Part of a small language model's weights.
Size: 2 heads of 32, MLP 128 SwiGLU.
Architecture: RMSNorm before each block, no biases in attention or MLP, untied embeddings, normalized queries and keys, capped logits.
Training: 139M tokens, 4227 steps.
Each number is 128 + 24 x the weight over its row's rms, rounded and kept within 0 to 255. Layers, rows and columns count from 0. Numbers have three digits each. The size before them is the row's rms in percent of the matrix's.

# layer 3 attention key, 64x64, rms 0.0617, rows 21-63, columns 0-63
116:105108096161157157145133186133115119139105112154114148173142109131099154139133096112123110156128125118086155113159142156122085095117148176112132102112118132105160124138130144160088167108153113
080:080110093169158164136117168144109101136110111147123155163153127147076152135137101113133112162127113125088164115167143155120114113119136194110137095121114125103150128143128140147119162111149130
069:152098162146190137097093157122136133147127115123122074129116120080111166149115108114157117132116107100100121160158132134155104132111146089123132160129138089156129153118094127110083132160131110
081:117141097112132117114098110130121076093126129079130133114125155127126131077172147139141149140113095132134133146135138098115159159139087095155137168114107115126094172127076098117148124146085144
172:134162133097077096147144080125127131111146149109152138090131140146156082097137163145125154117126125143188113125082115113118176163131102124135144137136134156139104125148141108123156099108104166
085:091111116145158158107080124119117088132098105086155136122136152110101157101120130125123147136128102133109143155138128128117165175110134154151121145118116117139100183150095078108160142147078138
036:130100146144161122145072112122141151174098109115163112083121178097135173179115104111122136113151107109118132168131137113129165144099111144133145135151124106148147157161134105104128142137092143
043:097101139140151150117104149102112079119115107077178126139125134102100157068121124110126135158142111152112152128140095127110126168107143142161139160092115111116085172126103110120127121142108098
079:104123115135113180119155138099111109149127123137153171143159108154134135107101135131109125134156175172101125120123100119096133128128172161158112086139141149127119109093162119120186138162101095
031:164125167150145099140096125141151148155113142126126080104125166112114139168126102118178113125109085095141130158142142130135130148093093110114149158142136090157134131142115140088069110109138148
054:145120156147146103128082112147152144140107143125107080111117168101102127166137109125168118124097078085140128148136150137143141145108092116099135156145127096155138143159098124101084117102142166
069:072139134123100101145098179141119117116130119147130157109155080102127127132176080134134092117157111099163135106117081118108116170143113158143126110115105141139118134132152100128127105160173125
133:141140125154163098108140072143164134154159108113120106112135174127145148113122131123146141071152130156113086134144152157155188133100133132159157130170152143142124141126100102124169133145128139
130:135135124153178094117144080146159135154153110116129095097139171120152144123115130122141122076161134161118079119142152156155185136094124132171157127173142130140118143133105116127159121139133133
104:133140138142170093104146094150158143138161105096125116098144165111150145126121139113130138067170127155122079122143132148142180148101118137147162125166128143134113158147100099131172144146131145
061:170167127161151101125152097118168120169133097147118124118115168113170159143121129122148113088164134159105063132116145160142178112081123118145154136152134137138122129121115143139129150150118141
110:108131113118089165160095159098100120109097142163119156156094114141101131141131110133140110178091125102126175114158119085135102109141130147089104139088095123124140112132158150123108121085136130
105:109127130126150119111149102133151122139158109089160091112126166121159161123128113109111163058165113159139112133145156163132157125127133118171151118159159165161122150146116124137167138157158129
081:113137153148124156130138143108114131111102086187109090125107153089083117135103128105144165145087126089154153119172124165159127098121128124131098154123094138126140110126153173162127122106131112
089:124108127160154109123115110134150149113133150082065087127142116105131130129126131152126130116135114114124113140126181126147165198108152104158131092154151093108124178129107118142145127156102096
182:094132086104100075131152096156131143132172140115153138096168139132165146089139148122120135092159139164172087111086137158123159130141128124159153106135145155134110136133130131148164137150118126
133:135143114109090104155154142114121125129088129099130182141134104159168116061140145123071113139117093125114142127111115117100144155126111103129143095130145121121141115096129062123136099143095117
100:116126131186179089119123105129172142115130104124087109104130155121130116192108123108162109121131147139131141144146151145151172184082173161121109126160141135133111141126130132117147125124139137
107:138147159124097097124133132120136128143126079167145133116130181088122061175110120162173134119143127127121122087118136150147130158083151159126116143168128140135103128108107160110143115146130101
088:178131123137111123094119165130113109143150138149091101101117130137148098130153148177192152139103128139117164096130123129150118110143106093182133136146170122092118097135123141147164137143093122
145:097126115100046103136116133126099143117155119150142153116145138139151098126138134156143114128143147168137159086157125087170148081110118124148128118139133173121153115097149137120169149131154114
072:119117118080133120135140142122105113138127127104207098087086160150165153132118084104132111120148124125159143136128099114139087152152086176138108133109089091107118130135131140133112108128121109
155:126119148121110158132112162129086131091097166149155139147124086124130103152096133132122116182082135099146159108123110110100071119141132116093094121091123088122118118128158153139089122107135113
052:104154144145153083129113154123135129135156117118122162118142121096145148148160106132146098104158113119139103109118104146111162181137056150150152109138103157143100152121115112137146112184164123
048:110135142159149095133140152110108136121159101111099163111144157129116141164157141126134075097151102138133110095121112134146160186146088154162155111133096113138105167152124104143153159156111138
089:082120141124084170125099164106088135085125147133119155126121104141081109146144117139123118182094135102123185111131121090131085131151110120123087130091107135104143128119160145134114145117133131
107:129129144147163102097148091132142138151167110089129101100153157110147126130133139126111142080162132160114081126114136161133172146106119110169154120179161137137111145131094103126160136169120135
056:135178148134092161109148114102120127163144066137153127130100165113161132145133109090130187108144122135107115126159140161137134104103116117177113118138133166136136105135133143156157141154123171
072:154150136156161094121145108149158139125167127110159129120139181134141137152110149114142150101161131128103092118071136182131173151139137106126162118157135135144085137132089118109124119166109155
094:140127142144179104103144111135143134145150126090158111100134151128164141113111149123117132074157113137139085129094140175129175165129121107159125112164167112152122135126082101123136121166127093
085:099144065133101096177104143136149128123122114149104137096111132140090111151125118168154087154140119129159155111143159105143153107113102161121131174117100159113144121160138145140142129088163142
101:152142116170169112145129132147115130130159146097103136152104111158138151165142105114148113155103150111081122181116155130127148191110157124118148103113134092109098162123137114124091121119141171
112:074121129175171107140087116167136153109133130118089104136125106110112149145123101120113086121159133100110153158153179111157160169117156138147123140135151115108107167144139154107115153129109130
097:065119141144169118101091077169150138135168102130106143126135117116111137122126125151157128105101162158099133130184121109135119112141149163114102138136151131119126162163147118091153148106147156
114:120121135143112109112120146130103110107145133126159118138111139142107173108121122116091100141166102090146090135078087130118109185126113174137108141120129090150112144149107125138118188131166091
098:117136114106066137172137116153103126134135136137183120156116166149184118093115136148118124108153149109121158110143111104135077111110140163142122146122112143110121141109151185096141160125124109
139:110113130106074100119142120108106156106143141162146146114140150117119082135129160168155118132116151161170162061131129115152114087152129131147142134142137142115130114099137170128175118138110090
094:101094157110119092107120120102145122124162141116142177107137092115113123133155143163144145155095161153162107120095101124135135127134098122087137150140133141127113142119081062143170155143161130
# layer 3 attention query, 64x64, rms 0.0613, rows 22-63, columns 0-63
082:103134115118091129156170138137105140128122105161125152162134112177129133110173122138094164157130156146131141076107118113123103100168167141115136111085113154095125097131147167145100151101128135
077:152100123157186145112088173149133125138091092151107077124123119085107165168089115115147109125113107097109132144146149153158103123102120118136108124145149085125135153141115137124090143132136111
085:164127145105118132126092067140180099151120155146146133137146109119184148092079142164131114108156133112139113141133125107122127132115137115124142139117126145163111129118108090070109119141089089
159:145124155136128114060096117133168114137124129102123105098106134083149130149101116129173108093132104109133125157165160116129143101105118097129121179127124148173131150124132088098148097155101124
155:170103139123137115104130120169168116163097120158116124129122083099147147125098133162139134106153121111161114147115145110128092090137167103096136166092114150137120127130140130112094118109057107
054:173128177162171120071123159160154127140105099150110125118132087093126140158102156139162130105134106105153111156129157132141105108144174108114135177112135119145122136140153131135118129122095098
073:165102127114131131134137114149170106154091135161106125146099082107148153109129127158123139117144130115169110125081130109131088102128178096094124144096110156124118118142149132103098117118060131
120:131106100099129128142178119158138119149114148140116136119128088112104124096132136148111191127144138128182100153084142126124121108147160091083122153108100136107114123126116147151106107107065144
041:123143163174135124092090152103129145094141091130104107111104138114144134182134130112160107116095115103091143110167150156153129135117115115169101112161159128154148137131132117136140151162186116
069:138138160169138114087085153115127152110141092122123115117116144130150126189122112117154085123105111108077155121182145143148123127116097136168119114149159125150152143130141110131138150153183115
121:128127136143117112172113120135146145126109162160144120136140114090156092133077145141155103132087116112151072084164142129103101120110103128083134144094131129114097111118094112122088116098091116
097:119148138133135133075133128116102123107156098097106125105104136161095128136147126111135157130147144141129164169132118129161147138145122116164121115179138139161175141135185147145173140172173139
095:137150145124132128066130126139119125107153088112098125099105129150091117133150120119130167125139157132119147183129110137152146133144134119139131122171130132171181153124161138163165133190167127
074:128156132112101111085105129128102114091156100101098120107112124158086141113167105142127163133146134139136148173117102125154157151147135119137129126161119138176167167142159124141160131184153150
079:168114161100178148076152121115160162152135084135117121159107120143106149180138114127124175107126140119085117176143109130124127140152154094110135141143144137140167120126148105090146116142138123
083:132103125147132105134121138138125093140107163136171167143153112087124100105126124110133142154096100135163124107165166121115112107128111138075144136095110143097129104132091135128073126063106137
098:165147112113157126148124145132129175140126157137156136143141145145153150151085152100114123095175150102113084202137097146111141099119093132106137118161093118151153131144133105110124155153136122
078:128092120146157141109085157156130133141116162152156150132150134069106141120124113098114185133088104140142135183176148141148116117093112157110094123131116123126142099158129122140094112129115157
093:126108146123140153112089143151134090111111137098154116097120104098140131103125117127141123151141127116141134101113130117151119144108110077141107176150146102141077184109115107148108135184112072
128:178130116130146108110104136136140122155117105121090070144116126118118167167109109129137087106150114100093118192137138142148122116124125129125141114153118086156152173127159115104141123179105140
133:136117115168127158117107076156146111123150126143122091142064144154147136133116107142133104130147139118084134085161118116149073118145099108145121130129187137112142130120153141078141104150117131
140:140107161136147110079166164170155149142084080164083106147116095111094136157124111144117092131151124121120130114125125134110113100129195161112116154119110125152142133143143141135109123119105104
092:118119125124119130091131170182125167129116115118090162117126118108160097107166140104148164175133141122149117136122130134084160129133147151086107121147074147171103131123083106113133109111135140
125:113098148147150135107120125108108168093168133100131115094125154119107103133125100103116183147103120129121154130142090145172114136127097107148121106166164105097131152151135135150158135168178157
178:140123153139114153098163179148115151096142116130110078085126116130132118134125141091112183168108127133112155125122141159120110098104100111162127123164169139112117142140123147177105156161155140
114:103138142119130171169105110151116121086179170097111141115150171137079135077122116138137144145074124123165111139126140111149152159154158150116142118126108127134133143099110135132156094156145136
094:129138122141131085166138139140147140158098119147163117138145120085161119171101136108134070097134110123104105132145159133093132104106122128099136170082125117123094133141108090149091133094097101
061:132115134124107171143119137117138118115122156124114153125123157125164125105128148151168160164070113142162154069143156093132092130134133128129125132105136148096113107126151147060142122088088134
046:096140141128090146106114115129117103107109118151122134140112135111169113101151106151168155138114150145142165081157164104151096120150103107155152112145154137103153106097144192080131132114107123
080:123119140145098124150133114134136100127120165152132122145126133124135118109133110160160137173099102133131165050144143091126081118135126121122144126083178108079120104124132148103113117096080143
078:111167098094112134130134129114118143103136095116108112100116149158114146121129134133133109103164153133131116178109105141141185155113136120162119125166113112178122148124134125153168147198170127
053:146130153146158078101125138148142200157158112157091155150138139122119113147081128129141118086118150094136086166174160145144106132146147118096141129133121163139138114113125102119153133119117121
079:092136091100064101119104106099111110117106114094142126131106139138135133123161082149117124131152101127133128082152096098122168117119133142122108132133115145173160136164139111072134110129116169
094:140114161142142151093111124121143149098149127116107063157088150114091140153113115135148118139130120103098133108170090125191100128130134122141106125147150111139137150139172141092151094161135156
086:112106150118122158109148175105102123103126136098119089101125115121073142137151127095117182174138128163129166120098100126151150120124151125156112090108143126103137139148163134164130127144151178
101:093119134131136124111137099095112116092125134084108155122111156165115075131118125171131089151146120143137143053129109088138140145151140155149121129119136109125118145145163128120183097102125160
096:178108149104142115069126151141137113147115106123094105138130078115099158139096103139126110124137102121128094150126135107132112122117152084074156150115153100143113126114098148102107128156080104
186:117130109144135082151136137146127107121125109145089116196150136151110138148127130144137040098154128127131139120113134129122153145169158191110150099130106102138133125116123149130147119119143087
123:129136134098116161093103140076093120114135162088172138095118115110139121109125126147131174157115136163142105137130122117110115139101073095121105129115142143137101115109133097106084081139120171
157:087112123117133131125126108169103130127162139098119144118177148128135126087151137112133130109085126130177087145101153118120158160163100119123152122163113130141104119102054151117150109140146103
114:171153095103074136172152126153123150146133111162108094136129152132142140139153113106099175143112117123116137137094111165109124113107112146121152083180133116114165128107113140127129168169151142
136:167143083151098118129164160113138148119128108135112098177124143146094094169093109120097113144129127149100154121124110162134123146115129181118099079136113105113154148109168110145142132145164142
# layer 3 attention value, 64x64, rms 0.062, rows 0-63, columns 0-63
117:130097117160090102054111121124130153121170106106159144129089167081135159096153140146159137107143160156101107113112142137137141135142136143109151147137123096079136141141157124153152137117143126
119:151108098092156127148183120116162153119111176147136118162110132120110108158135122102126139133131153112178192142102134158138120160117132121102146132107106117149077160131145122102141171113111125
114:157151142131120104111161111153144135121104117089108110098123123129090129093110129108111148126106158082115103138113152057141118090110111146115092095147104128121103094101103146151122168088139119
114:120136142101118174125152137149103116180086106136103099135144107114129121098157106143124125156152134172159158174131068141163145127155146103094158154135152111151094138116145136132121135128100155
120:146151169114096107170095112094122160135145180111105103145139121127138113196126119123126124103148133134096127133096097160129121137157133140121130141118179153140072158127100146090137127124150122
113:140120155155104121147136106131098137166112154133141103096138158102189125118182148121142132160155155077159086152130162103146094146130127130120143127103157115180118145125152146127137109104149121
116:176154097143123124112088146081139148150136146109131129103183101135149111125130103134126160141142117120146123114136088101101139169123092144117155162113162148148130155169149141093153121144134179
099:155130137138099117098156139138062136168120103103117127167115103102148141146148098142150131087149162089134146118136106101130119117170075135120124127134103124104139109132086163169163107111124123
102:115130136123133137099158114167144098117084136150122096138097136139165144116138156136138131167162162132154147150167102136091133139128093181085089134141158123104109105126117173090115118137114100
100:129129171096126094126121121137121099117159080112098112147143144128098114139124151159073157131124128150140161114136167139084130127089141101091160089111135089120130134138160120162111102154162107
114:113134121163123095159140113167120126150115150119121127144153149114162125146106090134123085072128156178155122079143154124138146134085134149155097142118152096119116149154100121116121141122076159
114:148097136149130136121069126136090128140114135113150143112127165170144144074118124166142129155129146118136129082107102145116129115114117050131120092113152162149127117123099131132090091161134133
107:142149120146121125112111083163123145102084133127141098133127145159111146159117106157116112149150130163088149119117140106125143147141060111098075114138136134107129176103154153171136166148130131
105:120155163143149143108117123128086085130156118105128102139100129122153085137106162153138162138160114139149145148117167138146145148164131151084093107088193145137137093116118148140122111133096147
106:111114110131095121134148172161148096154148127139138131125118125118120126126136155151093157175148080096131116168131083122158170126124146096172137140098133106137147095141121159177092154131148136
121:130100150144109117194107118154192095115091102100158119106096107155150157110099122148103124157125170157139123138138107137127160131139110125129142129170156134149097094168123137138147133141107121
099:163117149147162118113086125168158154131118162146086122165128133161145102118114124123149125100152118180129151122120151160151106153142097086166131145109104159153112085147145146136123139102094147
121:096128170128094122115155146068096157122142151144135146149142146163130113091153099081110174148101154142117138143147141144162125120093153112121102126090133109128146139152107112128115126174089117
109:109147187141117107152110125101138140142121107114135117117113159135124162113162164123104136108135106114138121144135138146115109133154121119115137212130092147104107139084112167120122100165082168
126:092127144152156158103121115125117181153148164127127156181089113119118131120122160114159129140098164151163114142147148111158124151158139119182134139158102122133104090133147079128106127133094128
106:104114132107125099126114143129136130160090123106134131137113090160107113117152094095134130065139146094098136119128107163115129099150168160094130178136096137128125110137178150150150138158093098
115:105113127159114131153126130160101100110140138119153109135081132093111091145104144161141124089098158106138097145111095111106146158170145112111165110137148112120155134060103120111135150170140144
118:116144176111137117063128113126106098142117128136134117121108183110114110124119125153161182155143102139168133150107152129121085107127120156117125130090182149124107127108106126177110114122110156
117:131080108127092150149145145149127113169131133087123091102117128134134078160130096129130082115121112093109144113133120144181104140151158145142093167140118139085153109120163116123083111127120116
131:104149121088171100095103175150095131157150162133116156171137143161121121158141151103118137141103125122128137145102110097106123106128129118152121156114128121189128141131125166152086102114162093
117:116155120163117140092166135107134138094145136134119133118165124118127138115100150117110146138132102141132113109158124162159160116124088105119100105139134125131203132154121191144098144167147176
114:128185131174114168137129146136139157110108159083156131147130153103088098139120124139142111133075141131139110106126097184121134118149075147141137124141107161152147158098123127135149091129147124
127:124130101152108147149125159126130168095141178101127093142087133154079106107117133149135121115145149179142138130124146182122110136117138151133116185143093151133125119079135090146114134097144126
119:143150103165108137133095137141110133133110122125135151114118130134131139164125123173132124158134111147153146109122107093121115116071099143148164060098172109169172157130112116140164118111111093
117:146123117122148105143113134096120141142123083171126099113100103104134088084149141133112106109108118186139148089130133139109148139155115119144092129107096144080136190129090128124129113165104111
109:119131112096116108144106106115101132125146101106102122103085128111135102132126116128121140143137085206156105141130154141107155148171156112193092097122115099153112130137112136097107151141154130
109:112100127123144111144126125081100146104114159108152115094139150099105107102095089161129122160113120136084135109086163122128088129123151112132124128151125119134131111147143134075138094193169140
081:087095129115088136152144164155150106099124110112136122143088116099131188118152127158122110093135177145153141096150088135110129140142107136077155145126129112119144110108110109132161117153157095
075:128161139130157155117149134128101140146096120123136135175134135132148171148101134177100133105123132120173156080112108159114131122103140094160082130157149134102112141138090135132098127072110094
080:165120140129122137146098151097144123108116135124112076111116127139136133110125096125101118133112103163104172111166136157134120090184141085118173129096114154133130141089140077133138149096090136
077:100137140110183150121108122131150151137194160143161142082136152137123096152124105111152120122138079120152098156152124140151101138118115154160118155160142139134156145146135157116103171096127105
071:131139089122160091155124112134117084080139092147168135084136086115071126120131124126145106106162077133150120093111111145138112145119116125133147086140138084107129134130134114117125127076114135
091:128091149113136112139133117119104089132107121178146112110130121170119128118178137158117111176158110098136134158116102112126143133080148117163132069164144179118139134122089113133102128128141156
089:120119099133147131130190153107162113119122122131113161112108120162145149121121123122139167130078109151099152109109132114135141155083130105181113172105126145133132058126124144089159114146131125
082:126150141112124109157127163107127089099147167150134131158143152137182157109154113115165135130124146146137164124150085093137125160113124147117143115121126112152157104162119079073084134146110146
088:133129106098109086145086152118140125098151098129123101160143167123153083100126140116154058125125123125154132159160120113122136136123100147105113101089097110100155097125164126133135166159125148
090:140122160130120140126114167109151145124104111104098140078146100136154119095110106150150118111174147134185165180116130123119118098128114138143168101122126103135140098125167172113087117144105150
095:151117174114143141147140117105121102132150134114108173096121117118122128117182151154129143159094127111140083109121116136165155138133098112161137156138133158150124139178114117103063156152128166
081:124140110114083148128126092128159148122152129161104115105104178134124186092153092134147147181112137132150125129151142079124093147126111140111146119123155130145097155124114094136144102073117131
083:130135097102174110120171074135106145155177136112155135132149147121147143189115118131110150164125135151091115140122126129122140092112134086101138162113160140124122151134110150176095155141110119
076:102122117090134168146072132120126125139141138124129148142128171125109112142117129133151161093146117134121124091126138111151113153115117137157126089138203157096103160120085117112158166148091153
081:143096143113114167113107140123130102141117071133132137117102143106100124086135107113122105164142129137104083120119112096152126099131124187157163130141109114089144104100155162114096123137075108
094:061116126128124124086146145105123143137180086117147147143112115127138104141144125119149080120116144100130191113110152158121149096116126132115082149125144109124103129115132115151139125129097193
079:123123131114141155144144123078125104138140124176081128149122122119133110152098087146135184123155143097150105103132114143098116117170163138126118170124154135135109091113123114141059139137101100
104:093159173160106115142144131111120116105148115145119083111111119092118098072131074090126094136077079128145099135099130141119126112106110154153135142106093137134125144132152150136160132120150123
090:134128092134122137136135171116118160119118123102099115143124141130129117109155130129152163109156152049123186143149092113176080127128150119149134126146142110120146072119099100118110124115101113
074:133161164057132138100155127125141113121119107146121133110147103122144169103141105088173147116152132168102124136124136147197105116143126129119145093102151129140098135119086135136151158107099140
083:141130159110126149150117156139103110177148121118154162094094098151103130140145144130142101098138137127121125160150181101093133126106139129120117164116144119107105142172127133194138081126115087
080:156119132138151162121151119120089120150123075126119099168091119125086135141124169106104118113138145156182146110102122115138127149146098102150165124142095155154141075113110113151097139150147098
075:125154157117172122162135152122149126124101138100125135098109129175127121111114091133146138143158136133086119171098120137115124142143114162119122106180105159140088133100128125072068097145145130
083:149117113115172132098112126119148156086150146067142134122123126104128130138108133149168210164131095150092125143102140119130135123122139102123169106134157138117140125138155145132145092078142136
082:145161148133154147141177109152142064173133107146136117160130128115176082143107115118125136135141135130129126148167139144160101140123146178113118131121129152146187121129100124159101100134160120
088:139127159125149087152105097129144147116146109136150130163096113114139130142097145094129148087090109116120093149211104104109154137149144129119111096158096144133110124152100152119125099109092113
091:124103140113128150150105130146138165116164161143104165160125129177107141145126158114128113091156093108122106143085112168120113119110101133088142100123100083173120096144093150130127112092110140
068:127084131101104156108116139105162087126134147114169162168153142130110154111168128134163114137166112113124149108107137149167085123092098142141112157136134132133178117101119167111112125106166141
081:177102145122132080088132124112104132137154139102116174108158093116110113136131113130109176096143159097101151110130099114120094130120169135083136142106128149144109152154167104100137151155149117
096:148111169149079092148153144114131157150144116119143077133176168126116149122147113092139132116157105098169150094116105126159133178128130122137111118146136108115105109074164118138122100122138127
078:115100183127133141128144151051115160106101114114148133118128125108110147129148143133100126148143115151147164113107188153167112084141181092157108146156137146127123116135141124142156136129131117
084:124139139148152132109136138093102133082103135104109106094132122119136115148088166160128175160128179072140140109099117114167109122089103121136149145114135157105111072137098117099138143119134140
# layer 3 attention output (transposed), 64x64, rms 0.0768, rows 0-63, columns 0-63
118:094134140099088178182113116119121120129100100159102129134144144110116110177155125100128115129075107108139101136153152137155143148138097131113139163161131134148157150134098105137126142121184153
111:136112097135139078143115133099134138145127138127152159115176131112168160158064091121096128120114129112099120137128150123138109101154132134126099098109112114094140121154149123176061133156118129
109:064147115096124129116107136101148156134126098127114174137127106149137115118144105161137112135113146141177159144119141127146172128081119083137143162081115158144109083135145142138148144149092115
113:165122159103133104143106128137122123107131182165161147136126109151144172158084154122096109149121137107142131103143151128119111116115181144130097129122121126156126083154143146085118071105148103
122:115081082144138120136115128147131104122098130173127128110108173139110147057103150127115120166112143096119136104099120104145083132128115161153146097163137105101138137151139147146088142093114132
113:100129114111185171159134097151113134103133159122134151142149123144097140110106108158115100130090171147154109093136117123113166139119104132113132136147088116109154108124076133111061110124124142
111:150084125125146149143151109156120094169135148161152124163086158161131137145160113139119105111140133137122102119109119141130093089119103178164152102155085086134108124156130127129100109106110089
097:152115175123179166134140151107142160100113059141139157143121135140120102121127141144096142122075098159176140110122140135119138117087132106130166143128150126158121108133149153107103112097152135
108:151138103101144112157107145107083103102138117067168108133137113117116162109121079168097125094114086143155159104116134102137129133100140107144131127134142123150099119174130112164128101137167122
108:099140129164102172069150151123109157097114149143154138137150140088106112114124124097147155114139130149166149113107153126146138137142129164139079160144125156078117144117116133154186116142120139
122:130111136124159125144097119098167111116139172117119125092127148133118084152126113148139112152138143103071177130118105103102132172125093181122167133146143132135158154130160103152148099149157138
119:102178112118147176103154120113129131081123146104082115122113132104132146139135161085126102114131120166107129126131112098121134119134131163158150140157090089116099128115118161074151139106148086
099:070118134123119146117148155130123084117140094097134155137158103101122172118121144119106098134098135091134161138118130141165123142156157102187145106103104135125128156158180112104117089126117113
106:129139091141138143173127133126142154076136145145145122113143114171062116092117136107147132146138119140150136124128099134126170119092165110163110105147102135105093152129082137150120110127186114
114:152144152124125125170139123125157133130099138119107104176100108152111121117145101102147130119117137154135150101068121129127115139154203129086087125105095152143094097133133100080128113117122120
124:110166102094143105113115124115100149133126167122085115139113148151140152153157094140161086130119075137113159094118103110111103158111111155163097106093158120131146124153148108095125150123168145
100:124134109110167121186117141120147124103134100132105139091125138139112155155138153094149095140165123118093138179119166116113141118143152183138129070104143077102151138144134141123134109112103138
116:103132141142155105112146117206165119095138122139133109114136087128132113143059120111140133134116152149134095153146120130102142152137114139113116134184131139122112093134149126179174137152146108
117:135125123095143124112124107165125128087161156108157110113138150120125118107117117097124187132094135108141102170107132120139163176127137138130136110135117124154108109160076119106134163084108189
131:183128122093116116154123113141152172116125133133078135088165108173122143150102128148111120125140117153118080174150117133127143133103134157095141123125143132114177174152134127134168130121135172
105:151114160099156129089145121135146082124122105179137104123127120116177146131141102130175171150097106139135143174177150115152096129115139108143132115118168125150143119147100183123117136137139134
114:168137158144125165098137098070141159138147151110092150145152129146121174080162146149115161173093130137106107119125090130157132138116132117099096131167116153128098135136102105141119134121150127
115:097123107118134122158099160108146123087122139121136138100162098098090115121099129128127134127143118116158114108122138199115163128093161111156122126201095147142112131149088154098141127129122109
121:146170133160130098134136066136165093111113116152135130203120135128131140115138154142116202143133151131116136130136120118119117134106139098119153096091121125144134149123133160116117085170148136
127:143091151120147161135161125149156112094110127129117118087119093090131141099122095118131152104161123142140147105133150130146106109129193133113149162119139156070112131119148142138134115084070123
118:137123143124137147166131161172159131176110108118139093135119104116103104123145116109146102144146142120126130150122117101095111158121139123121125108109086079159076119113153063135152108119158085
115:137117117107121135099141163115127064171111103137136151129151130113148118110148162129104141182160085140101100130152085116075115158111128135130146114125119111132129127179168103092109139119114125
125:128154096137100098143120079126111084165106112135121143127176115112167133122149151128140135160121095124114122161138113120124172136134176169129141091148159118096094135181150134115129108153133158
123:151104122129137129090135137101093100112124105121110140167109124119109087162121162131151059130150093155100135093128097160105126100140109120122124164162112166081123126133153122101103113115128095
111:139142150148097104117141148154097131096178137057129157121160171131133092129143114083135183139114139112099101123180132135133124092112113134110165128127125125131132105130153141133147115089148138
111:155144092149084122130116142165108144136161121135099122126147146128127088105112121140143108166136139099093154063139154150166135106098157177117124104154112119111145151098121102134163107119109165
105:137154072135107149094168097159153142161116132121108116134115129114167128130154149132104157124125150099132121107200148160138145157135070112157113106172116092104140125125131127118144128145119103
084:156122106121150120150147113171148169141129115136144122108097103119150148141120113123136149081154184121120139165105155141109095108090141144141141148109119140101098099106141070108159124148074115
077:096157111133115109145096132136101099147110129163161132095104171167133156075182128139170160155151140121106129092137148110097125114100076138110141122142127124112142122129155107149156151136146147
085:166138119113108150159140150135152142133110128126147128109164125111129171124128117104130145123062125146169084140124158115093150070107141090124146157158120131173104148143121140091087148114123115
078:126130155130142136109108160118134134118119142129075136177124164098105120131137162118170096118111083103173153094134127123155121173131099154155111092140148146159149166144112115122146109139170159
067:130124130108129097169130148140142127156138151167117127146142124078144159153122102144109115134124094163131114163127155124177173173105130134105133153169160120105145138127160081110165141100112159
091:120135098069107127157123090096134109143120194131179135130151168162157096132099135142151122094131144116130091170118152128154157159159104137120142122101139125112127127113107140155100143126134151
088:102109147097125136128111097155110145099144122152158129150120112127105161095149151164105130111142112144191104074102129130126120132168120145115171151154083109119153160148114139153135116153081114
081:161164077132084144107121098142134080139159111149144121174124128085142110124140165150132140101143112110169119092119145124104129141142151149153135149141103128102092135120099142102183099112116114
089:178096102117110106097160129112134094165120145122112100161152105102122059131104102149085132127146132129098153134107131151148105128074131122126142145148107138160096169104095116126144115113128119
084:139140100141088088127129141135148100161124103120131183133177077118120134125145135125117080118116127154113151178123145124112106179120142148103147104145101122158119147081153127139134151134144082
089:109142144143100114138100115075168130107123145125131115158123156091135093112171132159120125094099091108167083153150114112137133134165142128088147116128125177110121088099119152160151136136104124
079:173155133177135137132139116202125134111135163162139148139130111150178138105108137106139162110111130104121131147105118138156146132178126126118142100131179143119107146138123145070139116164138139
083:110140162116168125104109113110129130101132151122144164085130164125182098070141125143109141169134124145149124090158104115132125111116131152157113124077139123156133118159112130111113174106146172
079:154138138134065134102125091122141088138145115129120113114084157131144160107138104119152129161103147174153147131122154132150141149123106126101163163105149150139160142107092081132097134145136176
079:171084142111158106128133124104164084133111122150145122088095108110154120136119115102163089119133120148103100160108079148149145136139124141123113137168124114156121148098140133126087142110067105
093:125153109143126070096114107114105122128126141151099128133167123113115129099091172129111090173168134132115120101157156149154115108096083094158131115122115140114148090113127141093121125140073120
080:121177179115119123136092130124112111123099124161121135125113126130151120132165107164190100106126166150159126126116128153131124109145189136117140152144081142132145119119131140063091147112130130
094:176114152081150094119115179126167146154115139126078111171135115133129117161139147119094111139145114089108121125115139160161101104150155136119159109175147118117108135148138151146111143166123105
097:118129084118112138093107110170104097130117115161123143160113114138081151124103128143137068106129130095130087156128127114097159104152110147122125161116094145153140128137138108075140106075124114
079:109149075129116139104170130167157091097151148120130114115151149094171156113148176107109135119130100131173144129107144115143118158152126121100145135165170114139135118120106110083097163131121144
088:128102124145112157134112159117139125123114122154140085125124100126099127112140102150128117130181111121114141137103130112141101130108172156117104088057127146117148113112182114111072125162092154
082:082101116142139128138117143130140126149142121148176141153103165125162129121117106174135139088091158113084129119151108147113113114160091105163069153157100144135137130120127133107141175136149094
076:135132140180113172157174133108118095114116118116158141155092116152110133147135157110151058091114115144151109116109142154129106142132140151111183141139114123107136132119141178141128136082121143
082:084117176144119141123113108189130123144132163110131183124125104131136140155095095110122145110092129179161135095133138122120140141130126131126120109119182112159106142132177118173138121105100126
077:099121114160126120107111100125158129111145111146156114106129169130109115219116142134137117118151100080105194096114144135110121100153153157152109116135123122136105127125119150127133164123160152
087:110125109146099172127145140118101124112111152134146114141116105087132088119184130132141148160127141121148125102099136178155143135128066141161097116175143144121117110147139085140115106113174149
090:139141113143128136122159170159130076113091115162114136154141138111145130133100146154128135125108170116136130095164116102136107179100142104117101126102130109122185104157165114152106072132132112
065:148130113117155114131110082112159088118095133124124137123123143123121189172075170170121111074158136114117127118120114077140130146120130120089117147108151142128134159103135124145140089111096127
081:096155128095175160125141114096146128143155101125091157136182109142115142103134090140121121169121135121161148131128138106137176120154183121137112173102127167100131123129160121126158115105104121
095:139148104099128131159131114144061108143077103146124154170125150107159153144116094101070100106126134111090158139129133144143145108144097143115133084112130160115136153113123155115164130127140109
071:102121125101163125137087153122134107143146144112116111146147120156127183111140137128140096084116102144115111137156149109103152073122105095125142106127130175114099135100138116152066126132118074
083:063122154155103102125095108165157100118171131094098136135099134157129105103140103129136097114088169103106113125138169106127150103168118145100163132133107092127128130143136124121174127123122114
# layer 3 MLP gate, 128x64, rms 0.0886, rows 0, columns 0-63
113:153155133113127130126120153130115152121145154103161131135177093119122146159125150090065144157114132126115125154111129172123156160105117086128136102153094119131106116141103118184133167153171120